Each number is 500 + 25 x the weight over its row's rms, rounded and kept within 0 to 999. Layers, rows and columns count from 0. Numbers have three digits each. The size before them is the row's rms in percent of the matrix's.

# layer 9 MLP up, 1600x320, rms 0.102, rows 1427-1593, columns 280-319
094:503498496556500513530482542499509551502523466483533463486529513557537529535454486508460478488486526490547441449468487504
088:498462516437516528480460485474498490499511497496518494550481529510498506444495496420509478511524469496555493529480505539
114:461509509552515479489507465497491492501482535481519496509530523506500500467464459478484501493467472516512494475451494522
102:505493548514492528501515490519489489511481491501509474485488510513522471490492454469490525443455525543517493519482513458
101:476496506553520494504537482440500511537485496482483478517494437518505505508525481518489503519537515526502499493490498471
099:510478486498515519467458501512484490503533471463515478517530535461496458460531467487491504472499468514512489525482495514
089:509538550472505472489509511509496473519527501467497508504489517466482519492498511539504471492508474518514520484519443477
091:493476503469477506536512474469463559521546525452539447510486521493504495449475481525486485487548493489521473548515493493
098:483531513486436543446511483455419488486476496519461482555471576526487477476496509519533501479468502490503485490497472528
096:487500514500508536513461499514484465533478474495474474519497520503516468503473512542549490539496483480474546530478493538
099:519480533516487520529494512496533528506479483518521477511504533536506507505513504500519482505498547474525470530508515481
106:528449515526533505466502485495499505533485493487503468507553552551505502505488502522496477546504490504499479445480483505
092:520516538504523479494459433514472535517513497480471504505555529485497491472497482531542528508487487515510465516513526528
105:477480531501506508523464502496502520516507482460508492495542517549469497508471471468511499492490533496488530524446477489
097:550477534501511500501470495460519475459491453465502484510520517494515472466520506486480497525486484480554488470462530505
096:518453526476493526529496493497520499469541513473491481468502495488499508498510473448479525476544526512487484489502519486
099:501511489566489485505537438516468476525523501510478465512505544505489502516473482518551471521550478502490486526477482520
101:492491493489470502475505501497498505503514537503495469474500530473513525475496488529523493540496514528518492466503495512
103:509470522522504505469521561456488517514502481479509497492546486501506505472469437517513510506504520502459486546498449508
098:512487531542509507514498484515490473495517514496500477506523478526468438505482500494517482471497548538556460495537476520
104:499507491513480481514461504536547530441485492528504524517502513526516514483483483453496471499483480519502454527449515477
092:483501488558505474518480488453475485523480537530482475503498500513507490480484503504503514500501458538525490568499472532
100:498476490497503531526474511531478487499465459516503513466491515521476539537508462493508500517490502512476484524504466538
101:483481479569546479542530514511503535498531500491504479511505476515504531514495516498504507508505523504493531512476450496
092:506542499544500526496477485477426500431476492526505518508517520464533477448488498489489484500482493475522537470530525516
098:549480498464505498509519518502481457474507537480524465470480522466506515498482503529497538423515479507547480514498459553
099:559511484530492538475443507530489504480519466526544465546543527451537538489516477458540523495502435473482500458495505503
105:503506495469511507496508495518487479450468482523486472538516539476459521524467511501541469516500503510517463514521532558
108:506502503466520507555500472505513510502517513501521456478509570458514479526522468480533493545470513495555514522481490485
099:481472458474528493520521515503518518493498495475509529460507507571494493526467478537509435492476480494498470491515505531
096:517488501493474526497498440467512492477501469493554479550485579533457563493483481515515484515485521488498492509501490523
100:469455466481473495512488468515542499491494473475505485522523499490526517490504446504478477567498501470497500488503506486
101:482479454490484505518474492519515528525482483448508491524478516517493530513493451513516507516546514488497463499511512495
108:487461508486536543542488493500512524528498501480470468456505513547450503499516515501484488465490455546465496495499491529
101:481475521545522522502495507483478520482539513486504468481507513472530536519517486553485494504479485576510455490502452494
106:507501516546515489514501482533498517494512520483468500470509505512462531502486515496477460540518506484492530511503463516
103:553497528509486501472504530456489525456480473469492481477511468486527505498505493474511515524503465479461499508457501512
099:521508519527528531487489434527525436454520512517508484432492472529495523524555539482515502492458497547489480478531513515
107:481483509486496528518499499473478544478515474515541457475480490502500464492505458492500515487458544496521483511475461505
110:507497527506532506518511489481483480466489472525507471528528473491495518498494507508517489499512504554543499529517495479
104:515476492484484546498513458538497550485478515511489542504499509525498516455475484444506489517521512494538471533492490499
102:519505516486497491510502492474523563521496470501493525485503537519516502482443493506513555498486512530513469501504506454
096:487482453512517529486480467478468482486505473510485512581478496517491503476480516455540526475464495447498502498522563503
095:464425526511472542530452464569490538491474443506481502471519455492478487467483499515525457461533534494578517507460506538
095:472477503477503495492514510509509470497481483398483525553470494500509469526455508461454495525510494510506467472464501502
095:454474544523506529500463470504486483535530496490551496451558501523503536525505481487488455516459537516487519483512465478
090:478499463454515563500509445471508492507536500489485503519531524525519537500480484524488525511486530484497499476522486523
102:486516502494508519516452525543522485538512479496488482521508518507522559523484504483511493481484527543515478504457476532
108:507457527501497499522443482505525548515500525502523492502503459491511533467473565516519482490494514502497528494531497490
100:530484477500499537471524455495496472490530514488534516484538474498503496514530515525505509512498447482496511501479493511
093:463507515492478489547485492532478515466513494498493519538529469497492478496464475506489527495547477483532466499490572501
097:488510486517532509494557460472478504508474490484488492475560501522502475521492504484527503496491475547528511466501485510
095:465500518510511499483473481532512491513519482517524493498516561486508493537522486439511513509514536476485491493504490464
099:501512493492513520506511497528454472480496487500491455510517535485485484526510465482533522489475518525533471529456446499
099:470500513515487488522485464498505476497506504517535515464548487508506488489466519481537464496510475530523494518478528493
096:509484511535483524513498497485483500524474533492531465513503523517502474499520481477509539504520471476462519497511510543
102:473457521464477490501470511472517523492495454485517483544495435501506540515445475484484519499492525501523487502490523472
099:506436528497507506502508492483491521462529473490526538485549469544514518461502486429521515501524552458490525510501471428
099:480485464504486476540491494464472538489525499471499491486494512495470539503489499459497536539480472504505511448495537484
095:506498520486530482493473485498470462497499477498544448533525482539479542497503470470491533523514498534559442485512445483
099:536495486473499472498523483510541501524464498482529511503542510486509502499477528515459549472519480544472475449482485473
094:448494487473487542532468510488451519482510521481506452479496497485511499475537494450517481474471479494526500494497524514
097:472486509529552509482499472443445467510513539505499513541521527526466495467516522453514500517522472494497517500529554461
105:519514528511474501519499531519495509523503475532511462537458492500482469492476457493537489470475526501508488486528502479
092:507528477558490538532519515468475469419479532523494485534486468553535483494513453446438465483484481509513500496484540532
103:493510480478459510503491502467491494473505492496502509478530456502517546515481509506547478523502470481493503503488495470
114:498506528504489511509495507502498545438504469507526483469484544469482496499506539527497493475507457488502511530514503520
103:507515504504572484508510495448494497489489483491495467498531507481530475536516480458534541477486507527491471513492418520
099:505491507570532482516501474497457498480487495543534525489485491497485496487502516512515489532508455555491492555529502517
099:482465530472519487519494477445509475489479489496565491528535528480483541508514507483506465498482508535514512508485412497
095:465489492481506538507480496522523491484489526485504528489507489488530491494506509486481524489464484514517467506464501496
102:541520546512509471494511443461516532508538522472524491490536496503517490463524503473506506471486494476474495517501438483
101:502465494511540520541509432470518535469540495541468528486529482513512488530480494490531512519471504474511488516496493507
100:480513542490499536464485444477484519486494484519498446557526493488503480505485466475471503469512430517477508498502492476
092:474485478507526503489485485514505484516542501483493505515514529485517509452452496439530506536521495525478523512485487501
101:502510485497496495497499488513556522507500466501509522495494450535493552511493488492505474514455510532513490502519521478
092:530474510459494481512536484487522489488523485503501484483564485482496505514487505488497456500477469492479475481485505541
096:548457466475465502486454505466507503523515499495491500517526520541491534483497479481469456487530509499488528503531488470
098:505462485500471522474438426517466532509501482469459499524478528538471524479462509479511465552468492486537461494471487506
099:514527491488506494520498474493493494475510516516512515524483461522450518500492504501480471521487507533526446497526506498
089:503492491493542536490517490493511576511495495513492528504480514532444487484479518502485464531520474512541501481451496507
095:456508520516516493550531465497478499474526527439473516461546502514520527511488495467543483484449496515524519531498501495
090:477499496526498531493515502476478503504537508490522554506497467499506478498493455506471535498511485462541461509509465507
096:497487488506509529484483487500498538502496472498516546478507517501515506493456536476461501494519476525507440522516504495
095:510503507481529509498474494471433499468458501490527515510514517516532479454514503519480473484520475504498495484507542501
112:494477545498506562486539525506466473459494506497515489512500522504488529517492525479494507540512493538521490512491522498
084:491473510490527466489453564526505436498520491481527468499513458502435516516507507493485506526494545533450518535496514465
102:531492510531527516527463510496529489456534512518480490493525499510476505489482496470491533498498478503482494474500474515
099:540478525516502505493471484478482486483535525514539480498536529508502501496484499481482476480511467516483495526504498486
103:497482483477481539482469477493458506507523500485503485519482504515507527538512502497513535513526489526517458485494491510
104:486507486487474519507521485468493477511557497514522455500520481508483415476488463501504543525507535528507524465504476489
102:529495521540522501499466507489471481480523490484535506514564554516501475490506483529472536508506507489491485468507491512
100:491499484512487507463445509509512496470515520473485484450504447502459522508541484516517533494528524481513476509528476554
104:486471532499504545492508479495492519486476548480438471498495507485487470479513465515495505486525499521503523494497531526
092:528497502528541469506473470448468500503452509500515503482478502494561511516535497495528523530461484516467515507459528455
100:504502517475466514518507471512489494484492477499461526530518493493515509525465481492508506470517479515549513515501515497
102:527521542485550514525463483448510517541493472466536478519511469501505482487513448535525509469494520499489530529495446510
103:455529508516471503495481520491508529532500515506497504485504552495505510516513550500499475508494500523475445517483511508
091:510483471503481493499496493473514525505581496483501487491481469499503501427515444464547532520468477507462504496466532482
097:523527517497476550524487453502511485507535468532489494522499498493507536473506486454533525509478515497499476527518542491
095:488508511489538493494512525545493524489522496448528480504523471479466510476486476525468512519517521489515490469529521489
094:536474476514487501502510485480483493531497524493506491506501534495478491482531525526510566503528464510501505493515502489
101:501537518533527505533505496491490495509557485521528466512502545561498519472481483465520511535491532509468485535492479517
108:507505485495537497505469448517523494473480459460538482508525512519527501453493486493474468512462463522534505498516522484
099:494466489507493536448489491498469502460484443500500487554527495545453506475514433455526510505487451496515498532489493499
103:499502490464503544506523501507475490482491507476480465481516471501544485455490471471488475522505492544579463469447484489
099:543530512519477508526484517469527550493509505482484488490488492482470508484480505557512522518522520485496482484500496496
089:493535543477510495458500490484477469514524473502541463518559485478531500525506464511518511494470487506488516518512476489
098:456493484477511517530491523489506531484514528519449484513487544482486502451498514502520523514511498516495439456529517496
098:476471505506514502492513501519488531485491486488480495509486501522490526450470498529479502512534461519544461528519513456
097:480481504523494476472475499484475529525524513460501534500520519523448539510504498516513474473527478500510546536478487542
094:519494523498547499508486500523500500492552467489514474513513510517524546517502460463450485509462503523484455491484486495
092:484476454515489575486510488509541542466510494508473472481519429477478529476478493480539482493451494513474502475492497533
097:481559539506518502447500494466515515479436468502452515548553510512445476525479516520457537483540517507501493474523483528
089:503490454531491512516518466467489509521470499490507512531499501492472445548508553519465503511512490522513490506480471490
091:469546515484514512459504538487493478497515532455516471458498540495510479487493523460527498493504438532498460519517504461
100:504502505514498509464488491522534472515500492463494489494494509512489515477527493519493538515491490501467509509513488504
106:494518480495545508498476499494511476490502483480505535487522512465526528444521448484497455484512515521515501508464513498
088:497481476512544488504536497536444525524473468466539509540529498464471476509480493469510531560496495471513513521446458519
118:487480488489507513537518501512457513514516501530510496511506471529490474477486478496532515468455485493531490519519476535
106:469483501527506524517475488495509536496490516498499468508501527533489466546497522487478532441532503478508509552487513501
102:481502465480481494508487465495449518509559483492507523483520535491503471468524537524565481508517501492524520526500525483
101:538516502495523509487540515538512515474486461518497506532523527514477509496497512488493498452470519527516472482461499498
088:496492521520495501488465462495474499507529508489481533525504514498516493550522516500529521498501530502492471482434453462
110:499492528523506495512485455503484493478489502461518474488504487493504511517492514499497448514505489485496492512519440528
096:532439514496501523520471487480467501524492501469497542523550510493472509469495455482499502504510489522513558535469536506
094:454496486527497544512542518592452470494501551466501484511542502514479492517529521508522533498496484501509470513454487544
101:522519487452534503521496500501524486473479469526532486508527538510510479473474459479505512474442502469497515462528517488
095:492552509523537488481498515488493525533481487516489499526504517506541500521510474487483507505525542478494502484513441482
104:497469463514492520488490493450469545503480534474503508473524489539530501455467488465508534480500460471480510501535509455
102:492522500560518503503478487508470530550487508526548523518485535508511463465483535514505497483490529503525486517492466561
096:555510533484508505510474484487495540536501471502476505496516463509504477416520478517527507503500487507499485512499459508
099:533533474477486504538456457507510495503512509499476517472506549512498461469484491485498499478502501484476483527461513542
104:417481489480513508537523474460521495444542494512500485524529487503522513534540509515481501491510486492542455529540509496
087:502471518452524516515474473466498488503538463504492510553508490482539487493523536473496498492527453510522493520478484493
104:503505485524523496483461495514534487498465502524500485496479548501482505487480529480510463473484517470484480471528482525
102:542463526489475486509503519498515459519522446517509496520508504476490473491530455498513490508483502537528477511515499490
106:474486491531478513539514473475464547488542508487525479484503466513524538515545455452509543511518575514523481523478479457
102:515475521518482486503512460516537488510504450510510510503502527541482511507465505484480483494516520495497520562501522532
103:528531531473478527499493480484494513510472509509531434499514488530501536470494471517490484490504453505498522499487472543
093:558513520478474508446484525471498503508478510496454527516511515504479499529487502448507520524467476495507539485492480507
103:504472499537518539497518495516497532513548489530516498521498484514511465486513496481484490499477532496517483482487461499
094:521506482500527481496454523516542460523451526555517520514512511517493455499516511538491497524506452528505514497523524469
107:543509495479474521487466489517514505472507505516508505513525481492483460473512504487509542403478558490508481504513471515
099:517490534478537501538483528487459519494510516536511496460513471529474509545488496514496511483494496515502498492475481533
095:488496444512485493541502485479507480513539513480474488477523551480508516512501467508514440475482499475486482527504509526
096:470474470500531514511482440508495460460517474502488485500529475467494471496488475480491470482534443493549483521516545507
094:534503524487467533516526494515470524434517507489531471483502500515520513483521475473489505469476532509529500482511526519
099:476527472550459526490509479524567497508540518462502495443495536480494494437511495455495506476496504517510520529529441505
099:496479504490528521483478486478484495508488504518506480479512491497482520462466503455493518515491464499526506478504490520
095:514486446485465499518448452514492495515464514475488543502483480522493519459513488509485494527514541504518515501478524499
102:487518488497485492478466500509550515512519504516509523509503539522517485531485489502515464500481535471512507504521500503
098:545512524473497543522460507491456525513453513473537489525489467471491545499501492537498525481510485512507474480482441497
095:517502470530534494491515517522487525483474521484488523506514526540480524495494485495545543512514468514502521530492508518
102:490524458507496494493464493512491473472510467521494502474528507514509487432479468484497489532476456496477494531499544496
093:466494508503519493480520540505453483524507496469489473486537526531504504531477525494505514534505473492486469500503526508
098:530513499462497535452485509474495509466489500482469485503479477499494503472459478526503563499510522546570474521494471520
098:489481466496515534517523539545514468446566494498511510501566553535491493513523512464502483516486500507502497506499492503
094:515527486499481493509516474494513521487532499508507520483515474478502499512488515520504431531496430504514471478492480475
091:437509473540482499492464472503465448506472502519490483572462504530514503486482519472541527491487526506510547555534516491
095:465510521516514500518444498503521487470492476497504452464472461520542527491477501485503484446456483554524520530439469505
092:523487557517503482490516494476539483512461501514519509543507504522437501476505504501502493499538503515535516502471454489
099:507479515500546533517490470480514517540459517482482506484577476508480482492473440465530517500463466546480504488478478464
095:470506555520521541475478518476495500487482527496507508554510499508524474469474493547522530483482531544558484537475475530
104:509487475498487541478506485519474467501505486509482524499482492516459493504471516484527523512494446467493521519530518476
102:526462510515488512533463506456476556496479428475544494491494489477495557497503497542470476513524485483515497491476475498
105:460481491517496513568552451564461545528500493483503532526500502491482541460513518481519498446538491509527498543487515512
# layer 9 MLP down (transposed), 1600x320, rms 0.102, rows 1427-1593, columns 280-319
095:472503487498507551511453466458505454500466478517510518476488531490483461467518480505533488470447502512481523505487460490
090:505525505507473530480504541522479483504496508495484501482492446470526513492494457556492520486467479512510496470498514500
123:485468503515499508518497479523520477486498493519498492521534485530522504506499500496507486511480529479520492468532476452
098:518498504497511477498521473465440449500515509486479510496509503530459483550515490468505496487544513518451556531506492486
098:533531490495517516485503514499550488486512520445454510484505542471509527510468507460486513485465470532524506516505490541
097:539515527454483505548519522492472532510511507506476514467496494513488537506487506495514485501514495513540468506515487485
093:508444503533507502485485528508528490494478516484507488500495517509495497517521456514482510538523516482481495523477534485
121:481496514514470487524504456476474519480539466482496543524495465457505491533538496498493519486511522507519512497513485469
107:496524482518517512518477508490469496542504486510501491498535508525496503521482492545545503466462498468543525481510484498
098:499473511522512514498516523505519496518538503527529522468576502501444532512486508497482477522525491494492492484494539469
099:548498449494559473531452491526480490521465483488506550476525478474499450502511529531485510536508493519490488493485489468
109:523472446533514509451470493503484480509511490525539513497505552496532525471457479512513510501534493504500491481420496498
103:485475528487533511533535537522492493457527521486465516500477551446511485464494492537483534523459510554467518496489522495
101:532498483484517493499451488557488519516502512482519468491481515486485491474501507473504511494512515528516531493470516479
093:545528489515474478516523497540565511514468505492513479474483485515495507507530500494504492498476479531447505521511502494
096:481494484513508511468552508461496516521498462466543531487493523502503484490518492489486534511482505468494505508476520496
092:517493460500498538522440530475541527516504488505540480547458489493473487498479472514535503486469486454468471490505514508
099:550509492472481536530504475502490502479466495514479481493506473496495473544488558472509509532457476468495525552496479524
103:495508464504474525530496533532462557531499441515476490581453504484510504513492525518469489505536513470495486489501504537
103:513493482488470493505485472485530550513465482553490513477512502479537549506512508524555511550471480500500527469485509501
099:529489495492542502433508545514498491447472523500497520509482495446514510509523499521541491493465481519538492504485551491
091:511478499484456489504492522517488480537460487485520488540517474499486479501509550486454530490515490452473457495480492492
100:497589494455450478504481468520515491477528514516455498470486529525498488521519502487487497525508478474501507491563465453
101:465500519483479483495496511519455551457506481463498463544486481491525507437498515525498470462584485503535534536535469515
098:500478498474497452523472552505489468547491507489450507465541497534510530510467490505504486482530536469470466527490471493
097:509505486513480538470490505483459545495484451488508519501507487493529521474511490506524500461493519476447529499462547529
101:479512549488523476503510479448507478491448489518531562468505502525517507489476530477524472475478551536500502542496455487
103:500537498475522436501503501474531469495503507498484521503495501529502490528505504506474514506508484506481516506512483484
101:490507530490461514501489505481516470454518512461489534503496509494451538538476525533491576495458488502509481519497536482
091:521492539491538511500466504445535502485517495525541499504486482492510539475527505492446582530471463525505510491527491457
092:519506523545549512503495516511526507490468446509480464500523475495443517477536477504522482484525536499476537530468531509
102:525499485461548502539495531525540484509514491505499510491491475509494487480482520538544497499535532525536488429473493496
102:470537466526503510526452517495457451557505502540549536476461498482504497528477515510485543498496539460494455512509486482
112:484488526523521468475508444508504531452502506496569511486529499457552490499536528492524508475497520503534519530553463538
102:491485509495503486515475503485495473478502480501487461523509499515502489520524501522527489539506536524511517531471484545
107:509469433457491481477511529506513548512507456485501501474496505511561507505461532491505516496483488473519496505464499511
111:528480508505515479445520546464489532478405499517487499537489491531483446492527506510490509521479507498481493490480492538
093:497551462498504501526523484499509495514497518498528500496445485479471474554483514500525520500501545470542486481488530504
102:500536517590507502517482440469488511479485476522495479497477462485506538518515497517490470515515500521519497467504496491
108:475533504511530488453496531487510494454477517469489502489539494525483512500549475491461547553475495508479515499510507479
102:477483487490462542542535507442515488525521506521474506469514540528489487503509537508512510483490508502464467463518506444
102:504492458472478522499473520507472451455484516494437491501519441490475524442493492475472463542526547456497493505506545461
093:498516543518507498504489491532527522458478497480534476513490486532492516521472469550499468501491583476528487515524480515
092:486517510480529477474533498471493488490507528458448503497506501517481516508539532501483540495486505506499546499516464519
090:522520500533504514510512512521482531523476497554509512457520490496509522464515471514543501465499461492487511517538457508
094:492498498526526506481542523503488488517482530484494493510508482533474477472497508485463510526536463534513499473506513513
140:501498489507509511487508452505470488482513494476510489510536521526501504466489500508505426477498492546532473501529481516
103:507521495521506461497499489520506479469542465494504512477473511471497493465539528482492520517491518524517545484483471481
106:514470551505485498500531471488492513485482481554506540478480524491498522508505482472491528487525493491471481536505475493
089:522522504544512506459512491505502533500458501494527511504504522516499548506513448507486507485514505491489470509537481479
088:519489480510501499479475493493525518507467474492496499492475503512478500493504513518508460515474522523498473547530468506
095:491493489501480485520473495513496461534479472527511481521458465519507537485502540477519518526521472525534544488514450481
095:468502476471499526530511498511494494480476519530498551511496473548523458532466481519478496534514455498520493466490501507
101:515480524522487520463504508502484514485522505501533514541466490525489507437511503484485519534516483455508499443507533471
095:522495475458485511475519467487486503483496499506492497550504528505504519507486500504489483452532543521507448497451468513
100:475515497504480502481502510507499512492504477470482536483487532507532512560478490463448519506463493534481546483503478513
106:515517491468511506501529533555501482489491530507489479462510513492494485492532454510486512522525500530484554505470471529
097:468525487550445503531509522484503481462512485453431471461494494527493494511505503508524459517518494474504478518520505500
091:485510496518490500510513500473466441449518515456495449510494493516502468514520525489480521471513495488511497489521520536
110:531481499523473532502488501488461559489460454497533553530470473536495498488556492529505446538517505523491515526465519500
095:526499483522500495478521496504475489503494520471515531503518532501492510508490513496482513481540485530484482524511500534
100:527457518509525478481548473501506465511476467561489519525541528496474481512505507539489532510500512472482511516471532526
095:507504502467462468504498533495514518509525488467520483514521523493513516487472514542513482482470510503494489492545507493
102:493513476523487480538488496527439492520476474496518466530500512543511479535465547548514526528513474519493505481431521515
096:477463498431501478509468526505504495551501496509516511512523511468474490487500493508516516510507480497471497510503505495
100:525496505505488498521505523510510491460536490504500550524511522498489488537462475493535487476497531453491526536475505499
116:527537487554492491476500495473505525519509513490528483495501462499475500510518499525545520510483498484497517490470498463
102:507469505502438489513476503490487540517473529528500531535447501539454537469489517531484483539510511430521505513536543469
098:486485440481455528457478479469531521494516462468526492525534512485553499515454508472503515477486542466505439463472488503
098:466494489505503520511462479503470523476522506523525500541483503518465450471485499512528521513533448501504543474498535465
093:463480510511483522507518482500478493492535507526498523499529548469490467556487454511521474472536511503509531481527544547
100:489511488503520535500509475481474520491509512495503518509505497478513492491499499473502480522466525519518500478462522490
102:461517498448502474490506468467530509498509495475523502489470481470517506531514498518523503486518557506534504532532482513
098:499523451467493482506492505540491443516528487480513497484517450500525493504505539492495526532489524515521484485459495543
092:496535540499460541506493507482508470531461518509475451483495497498510455526517498503466489524512523496515458478531485495
097:482489490484507472535465457509494524488501470520501436477501513480489459509485477503520499476498510491494493518536455506
089:530485479506507506487492493473510515499421502546503514519526523535476530511518508523502541460478506508491516453511494490
098:478521504506510462511514448517487482510545486511451477517520450542503507479526472497518474472529521551520491544510525518
090:509489523479492504514502504422529483463527492494500488493431449475482493498502505496476561541516511484527482501509482470
090:514451502534537535459542513543484492487514507496482504489504477494489482480478503522493522459510503513470516491493547484
091:524541535468470481466486459545503449518530485484525491473543527516522495504513486500498449493462457518526466522512499507
092:518467498511482481481495492515486475510497498538527528532476514491480464515466490527491551526566517459490473477501470522
086:502506543510518514492447503499528465507526474521520521509473485495513492501493498487532489461488502487445505480539496476
101:503559505511469452533491510496495501500527472501514448478497496492517500488500494541506473516482455483486517542485536514
096:493482484484495526484531526486487564477505510524502533479488484483510503487507492554511548512444491475479572521505551499
114:475485513519485510506511497556525535457477543531517507487485492499519516530483492533503508542524497480441507499541496500
084:524515461532505496491549481491487515520463525473497498452518545492529483482483533512515485525498498484523504476536491544
103:528483444518534489520489458481494435472530520470499541485529510497529552494517419532513482493498485500473527490496509518
097:467506498510493490452499511504525531520487485483467514488478494492518500516554466508471524535514506555501513528524497526
108:527495478507515488503493488461500517499424502476502504477530505488505508475462492462511481506527510476445534476543511497
111:468453520483528465515480523519494554542524481451497509531501520504517537490530507503506517488562509495439504491505469492
109:529503495492512485489503556486496560504525474475487489460477496538476489505506515494508535520493511516443515539461491505
095:474504526500471548521502482445540484516487490501517468519564498471527459528427536483478514467544493501500496501499507488
101:496481500504525491528480489480537494512479459508538541460484502484516504535447514488483516536519465454520454480520444482
090:568514466471473517508461553497490525483528530530433510530493518531448514523530524513481508529493497491460488495461481500
102:484520485482480486503528460482509482481522491479502472505453544522516500477484465462529512507540516488518502513505461480
103:500514462515533483479529499523490457538488499523524520499524451536465471545480536467480447512485484502485472480477495457
106:470456475482503503492480494526466485533480510539501527511488478492474501482514474514527482503505521489534549522472508459
100:513503492486498496492489492493513505513477470491493480500463541496500501528525538560524462494515511502549519517506451532
091:448526486470500505497463515501492488495536484521515510486520534516523495481475488482488514521544509482513414476464507518
099:539475486523511533514469531478512489466474480558502506513510521519542477512516543482518495543490522488540500475450491519
093:531507540471471477462469488485464513467531444522452497512479503515478500534470505515500448514491540460494563483515503497
092:454499500469476519522485471476504483553562525493493536497519474500470505480501561538502544550524498458482508514519534506
102:503552483490486483478465521497478479454480496491505503500506530505518504508485489489509518495503502527506486441500551508
100:506519513521451498487468513523536507487509531465501436482501443491495546531498486508516499547540556544478452500505529531
096:469476543515490507475523499490505490515506515506498497510489484513526502496512513526517537528505541481477513480480514502
101:490479490452527505492526532505499492513548533532513587530536461478466483476526458512502487460516491515498489476504471491
087:463502454506491542514487515510521516475481496472465511478429543482462494498517505474510498511504515509521467448508542464
100:502476508506496534490468465544507514461489473473525441480515533527504487508497500519507479532515542523556486508498510461
098:515507494519505500565478485482495438510520541483497523517527486507441505502500486462541508514437469468470520526460499546
096:508524498502535534488510497477497505475508483510502473506505464499529521528477465463483506562445448502473444485525509448
101:522513523504469526495514491507451494522516498518517523508471525474479515498522509514456513474482502498482521499499511488
101:539506500500496504498484510513502465534506499484497538552505516528518476509501492532508512504500481538540494510498481512
094:535502530520483541518474470489485539452479497501518491473490480487563462486497513503499487463488528466532505540509504480
087:536510500522536525545486517522496504462534505474489491487521458536485458491513513463511498501487471498483495514492508540
089:543493448523454503521496480540479490513538444494472502482509459466500480498511505588514501492538488477521492493536474503
099:478503489494489517465514485446461522544482538488505539490517474490475526433469526487492482466521543485511503469481511519
096:477511457492519496497446535554520487516514483479501522491531499489508493502506501564491501520482493452573513499507472512
079:528509525517500521534464529512512479467487487510495465490476476538513518508519502509465481502507499522501466468535499498
125:479534507490464531507499511496489498533513475531538492484453486523530500508496486520494494512525467517473459516532485531
103:483487487486515481544483542501499465487553504445470511506522479489494527519530522442518521517539513527496484487524546507
105:511497510492533506488478501472555521517455492525547469482470493487497559496491451463447534530474509495479461520473474488
105:518498556497547503460556516492493441528488518487515539514489458495455475490501514496472487520528466463496514517486509551
084:511523477489465503500520509500517545516496502481548479465513445543485520456472471514477502523470494510501545491469519491
107:488520517549528503534460507537466524495512480494560534483513502505502463501530495486472487530528553459494528500511499520
100:552469515494499511497558482547516460527463512511482499484527508488524467521530502518480498544520488496442505508511490474
092:524516516480528463494497455487505454498543480528470470506531509472505498463528504466489501444534513455529461517499465478
101:526537545504537472494547486499445486501531551542469543506533481508545490496465528512515536515509503513475539550526485501
090:498483485470484462474446503486511473455531512491497479455462506492462478462480467461461494509519523473475467509477528490
102:500511479515498520520465529497502492497474470456520489475498521495523546483452507430479482545492520486479492482466464469
101:538490550507507465508513483490508468513501470522482476537457501490518509491510455484476533530457476504469478457465483460
098:481504482502520519570525519532561490548488486485509529506480466498516535468479473465571483504538506511504497536499511502
107:501547494471515489465506520517486507534536491524496493493483512513466521498498471516491505467536534494430533511521505506
108:513496504512570493469526469558512517545462480510530455474508485480538543497449477527516532509498491533507515533479520481
092:488517456519477504539479545534518462491526485488474493489522531528492476480515501530485531488464517521473519540502460488
105:483500519497496471495491511505505491544513507516523490504485506492479508512492490464492490524514548511531482502480498460
100:531469470497544499503512459509548495512504521515529446457493528493501517514509511529522485485491552485478498515469509519
105:489475509468513485509512525455533497484526485449502495475495502500504484515503467475462507539531453519490496518539479522
104:501516519483478482472498539513546496453510454529491481578485479472508458521499526480509472488497519478476532519500526510
093:503528518501514452487500511473478474577535513505496515456548503460504478494490505499494492507470492509507489529478511473
083:503490499517499546532473530533483515560508467535500478504471484524513510536510488553501516497561508470532512493520488439
107:487484478505520479507498544507489487492469522514478449481478502497517457497498508518479495522506503487490505526508484444
087:471499475507472522482493483494487518495574503462469461476491510488505534484491467486499501483516558478508500495465473525
111:548522505498484488504505507496506511499514450462470480505509487532503484518446527456490479560477444545478463496553481507
101:528469529487481492507475499503533509480497479537499499592508537519513516481502530496524460499486540521488481536468533462
091:544517493527486513501459502505507475500504446520515527513477498522482498500487490470486515489471489520505534554507495530
088:521504515514485511521461430454471531492474441477486489479508529473543495439502460520487491468479481552483511497507475463
100:495479497495496513479500492518526518591515505551480537521509485480516486515474501458501509518547483503486514511496520488
100:510562484523473488524492545504509438503434457508491480503525491501467505564470534518532490517499502497518513457509479511
095:458444479488532469543538486531491496496508538519498501488456521491528502480482528499488512488493452521487513515547451504
099:504507487517556518478512498479450495469549500489518469502512481497507471519488515483484537448510468498507489512469494515
105:478517527490500505457495475528469532494479485473508539483542465488515496487506505500496504513485451528529491464474448478
101:509496507538504474532524490485483485491549483520472534484487519525533459523477495441546497520461530514497541520535530480
098:492473553471445501502492541476515480489509514511526507508467460451477495535504493497464483503475527454526475502486474499
098:496490471531497495517519512493504477501511500478511461525526496493515544516505491481507518524486531476515483465462519489
089:523494502498488526515443475513507506513466483514488550460499462483508517506470515505510507511467494525539517482500468485
094:495465508495506535487467476487526453514519482501532471495539514447514485501492512488529488527508438522474465582525497474
103:479512508508507486522480505526510535516504515494513509553487496496537475461546496492509486490506501503508484487518498517
099:482553465507525513524460532494500495530447551528525483509522518526513488510515492499498496492506514471506521548513490517
088:493513512471514539505508465455487529471531481536495505507514493501493526455503482472539523512509521490521491495498474444
093:560490506472514539487523499508490469468467455454493520492548518483464520543506520488512502493519515504485492533478503471
090:488514502506461516495478484478499512508493507477493495518500506535528501475506502486495537508482505445487545464503478479
101:503502501480504509499538477500500503510544503517527517523486516461517528470498522510490519514502473499493531471522480539
085:525512529484484519524515522450525502504483462481511492468507475508487519487508519497497512518527467493532470532485507495
102:477516525493482503506498417486499499541517480520507463489474513479504507471417503504484474518518511508486540499537483526
106:494573500456512502468507475532497450473495541525461515535518496513529441524506520467542528478481494536503456497538492471
110:503516511524507487539472446462501501459508501472484491498504527504505524467499460526513515511508519511493471505508504504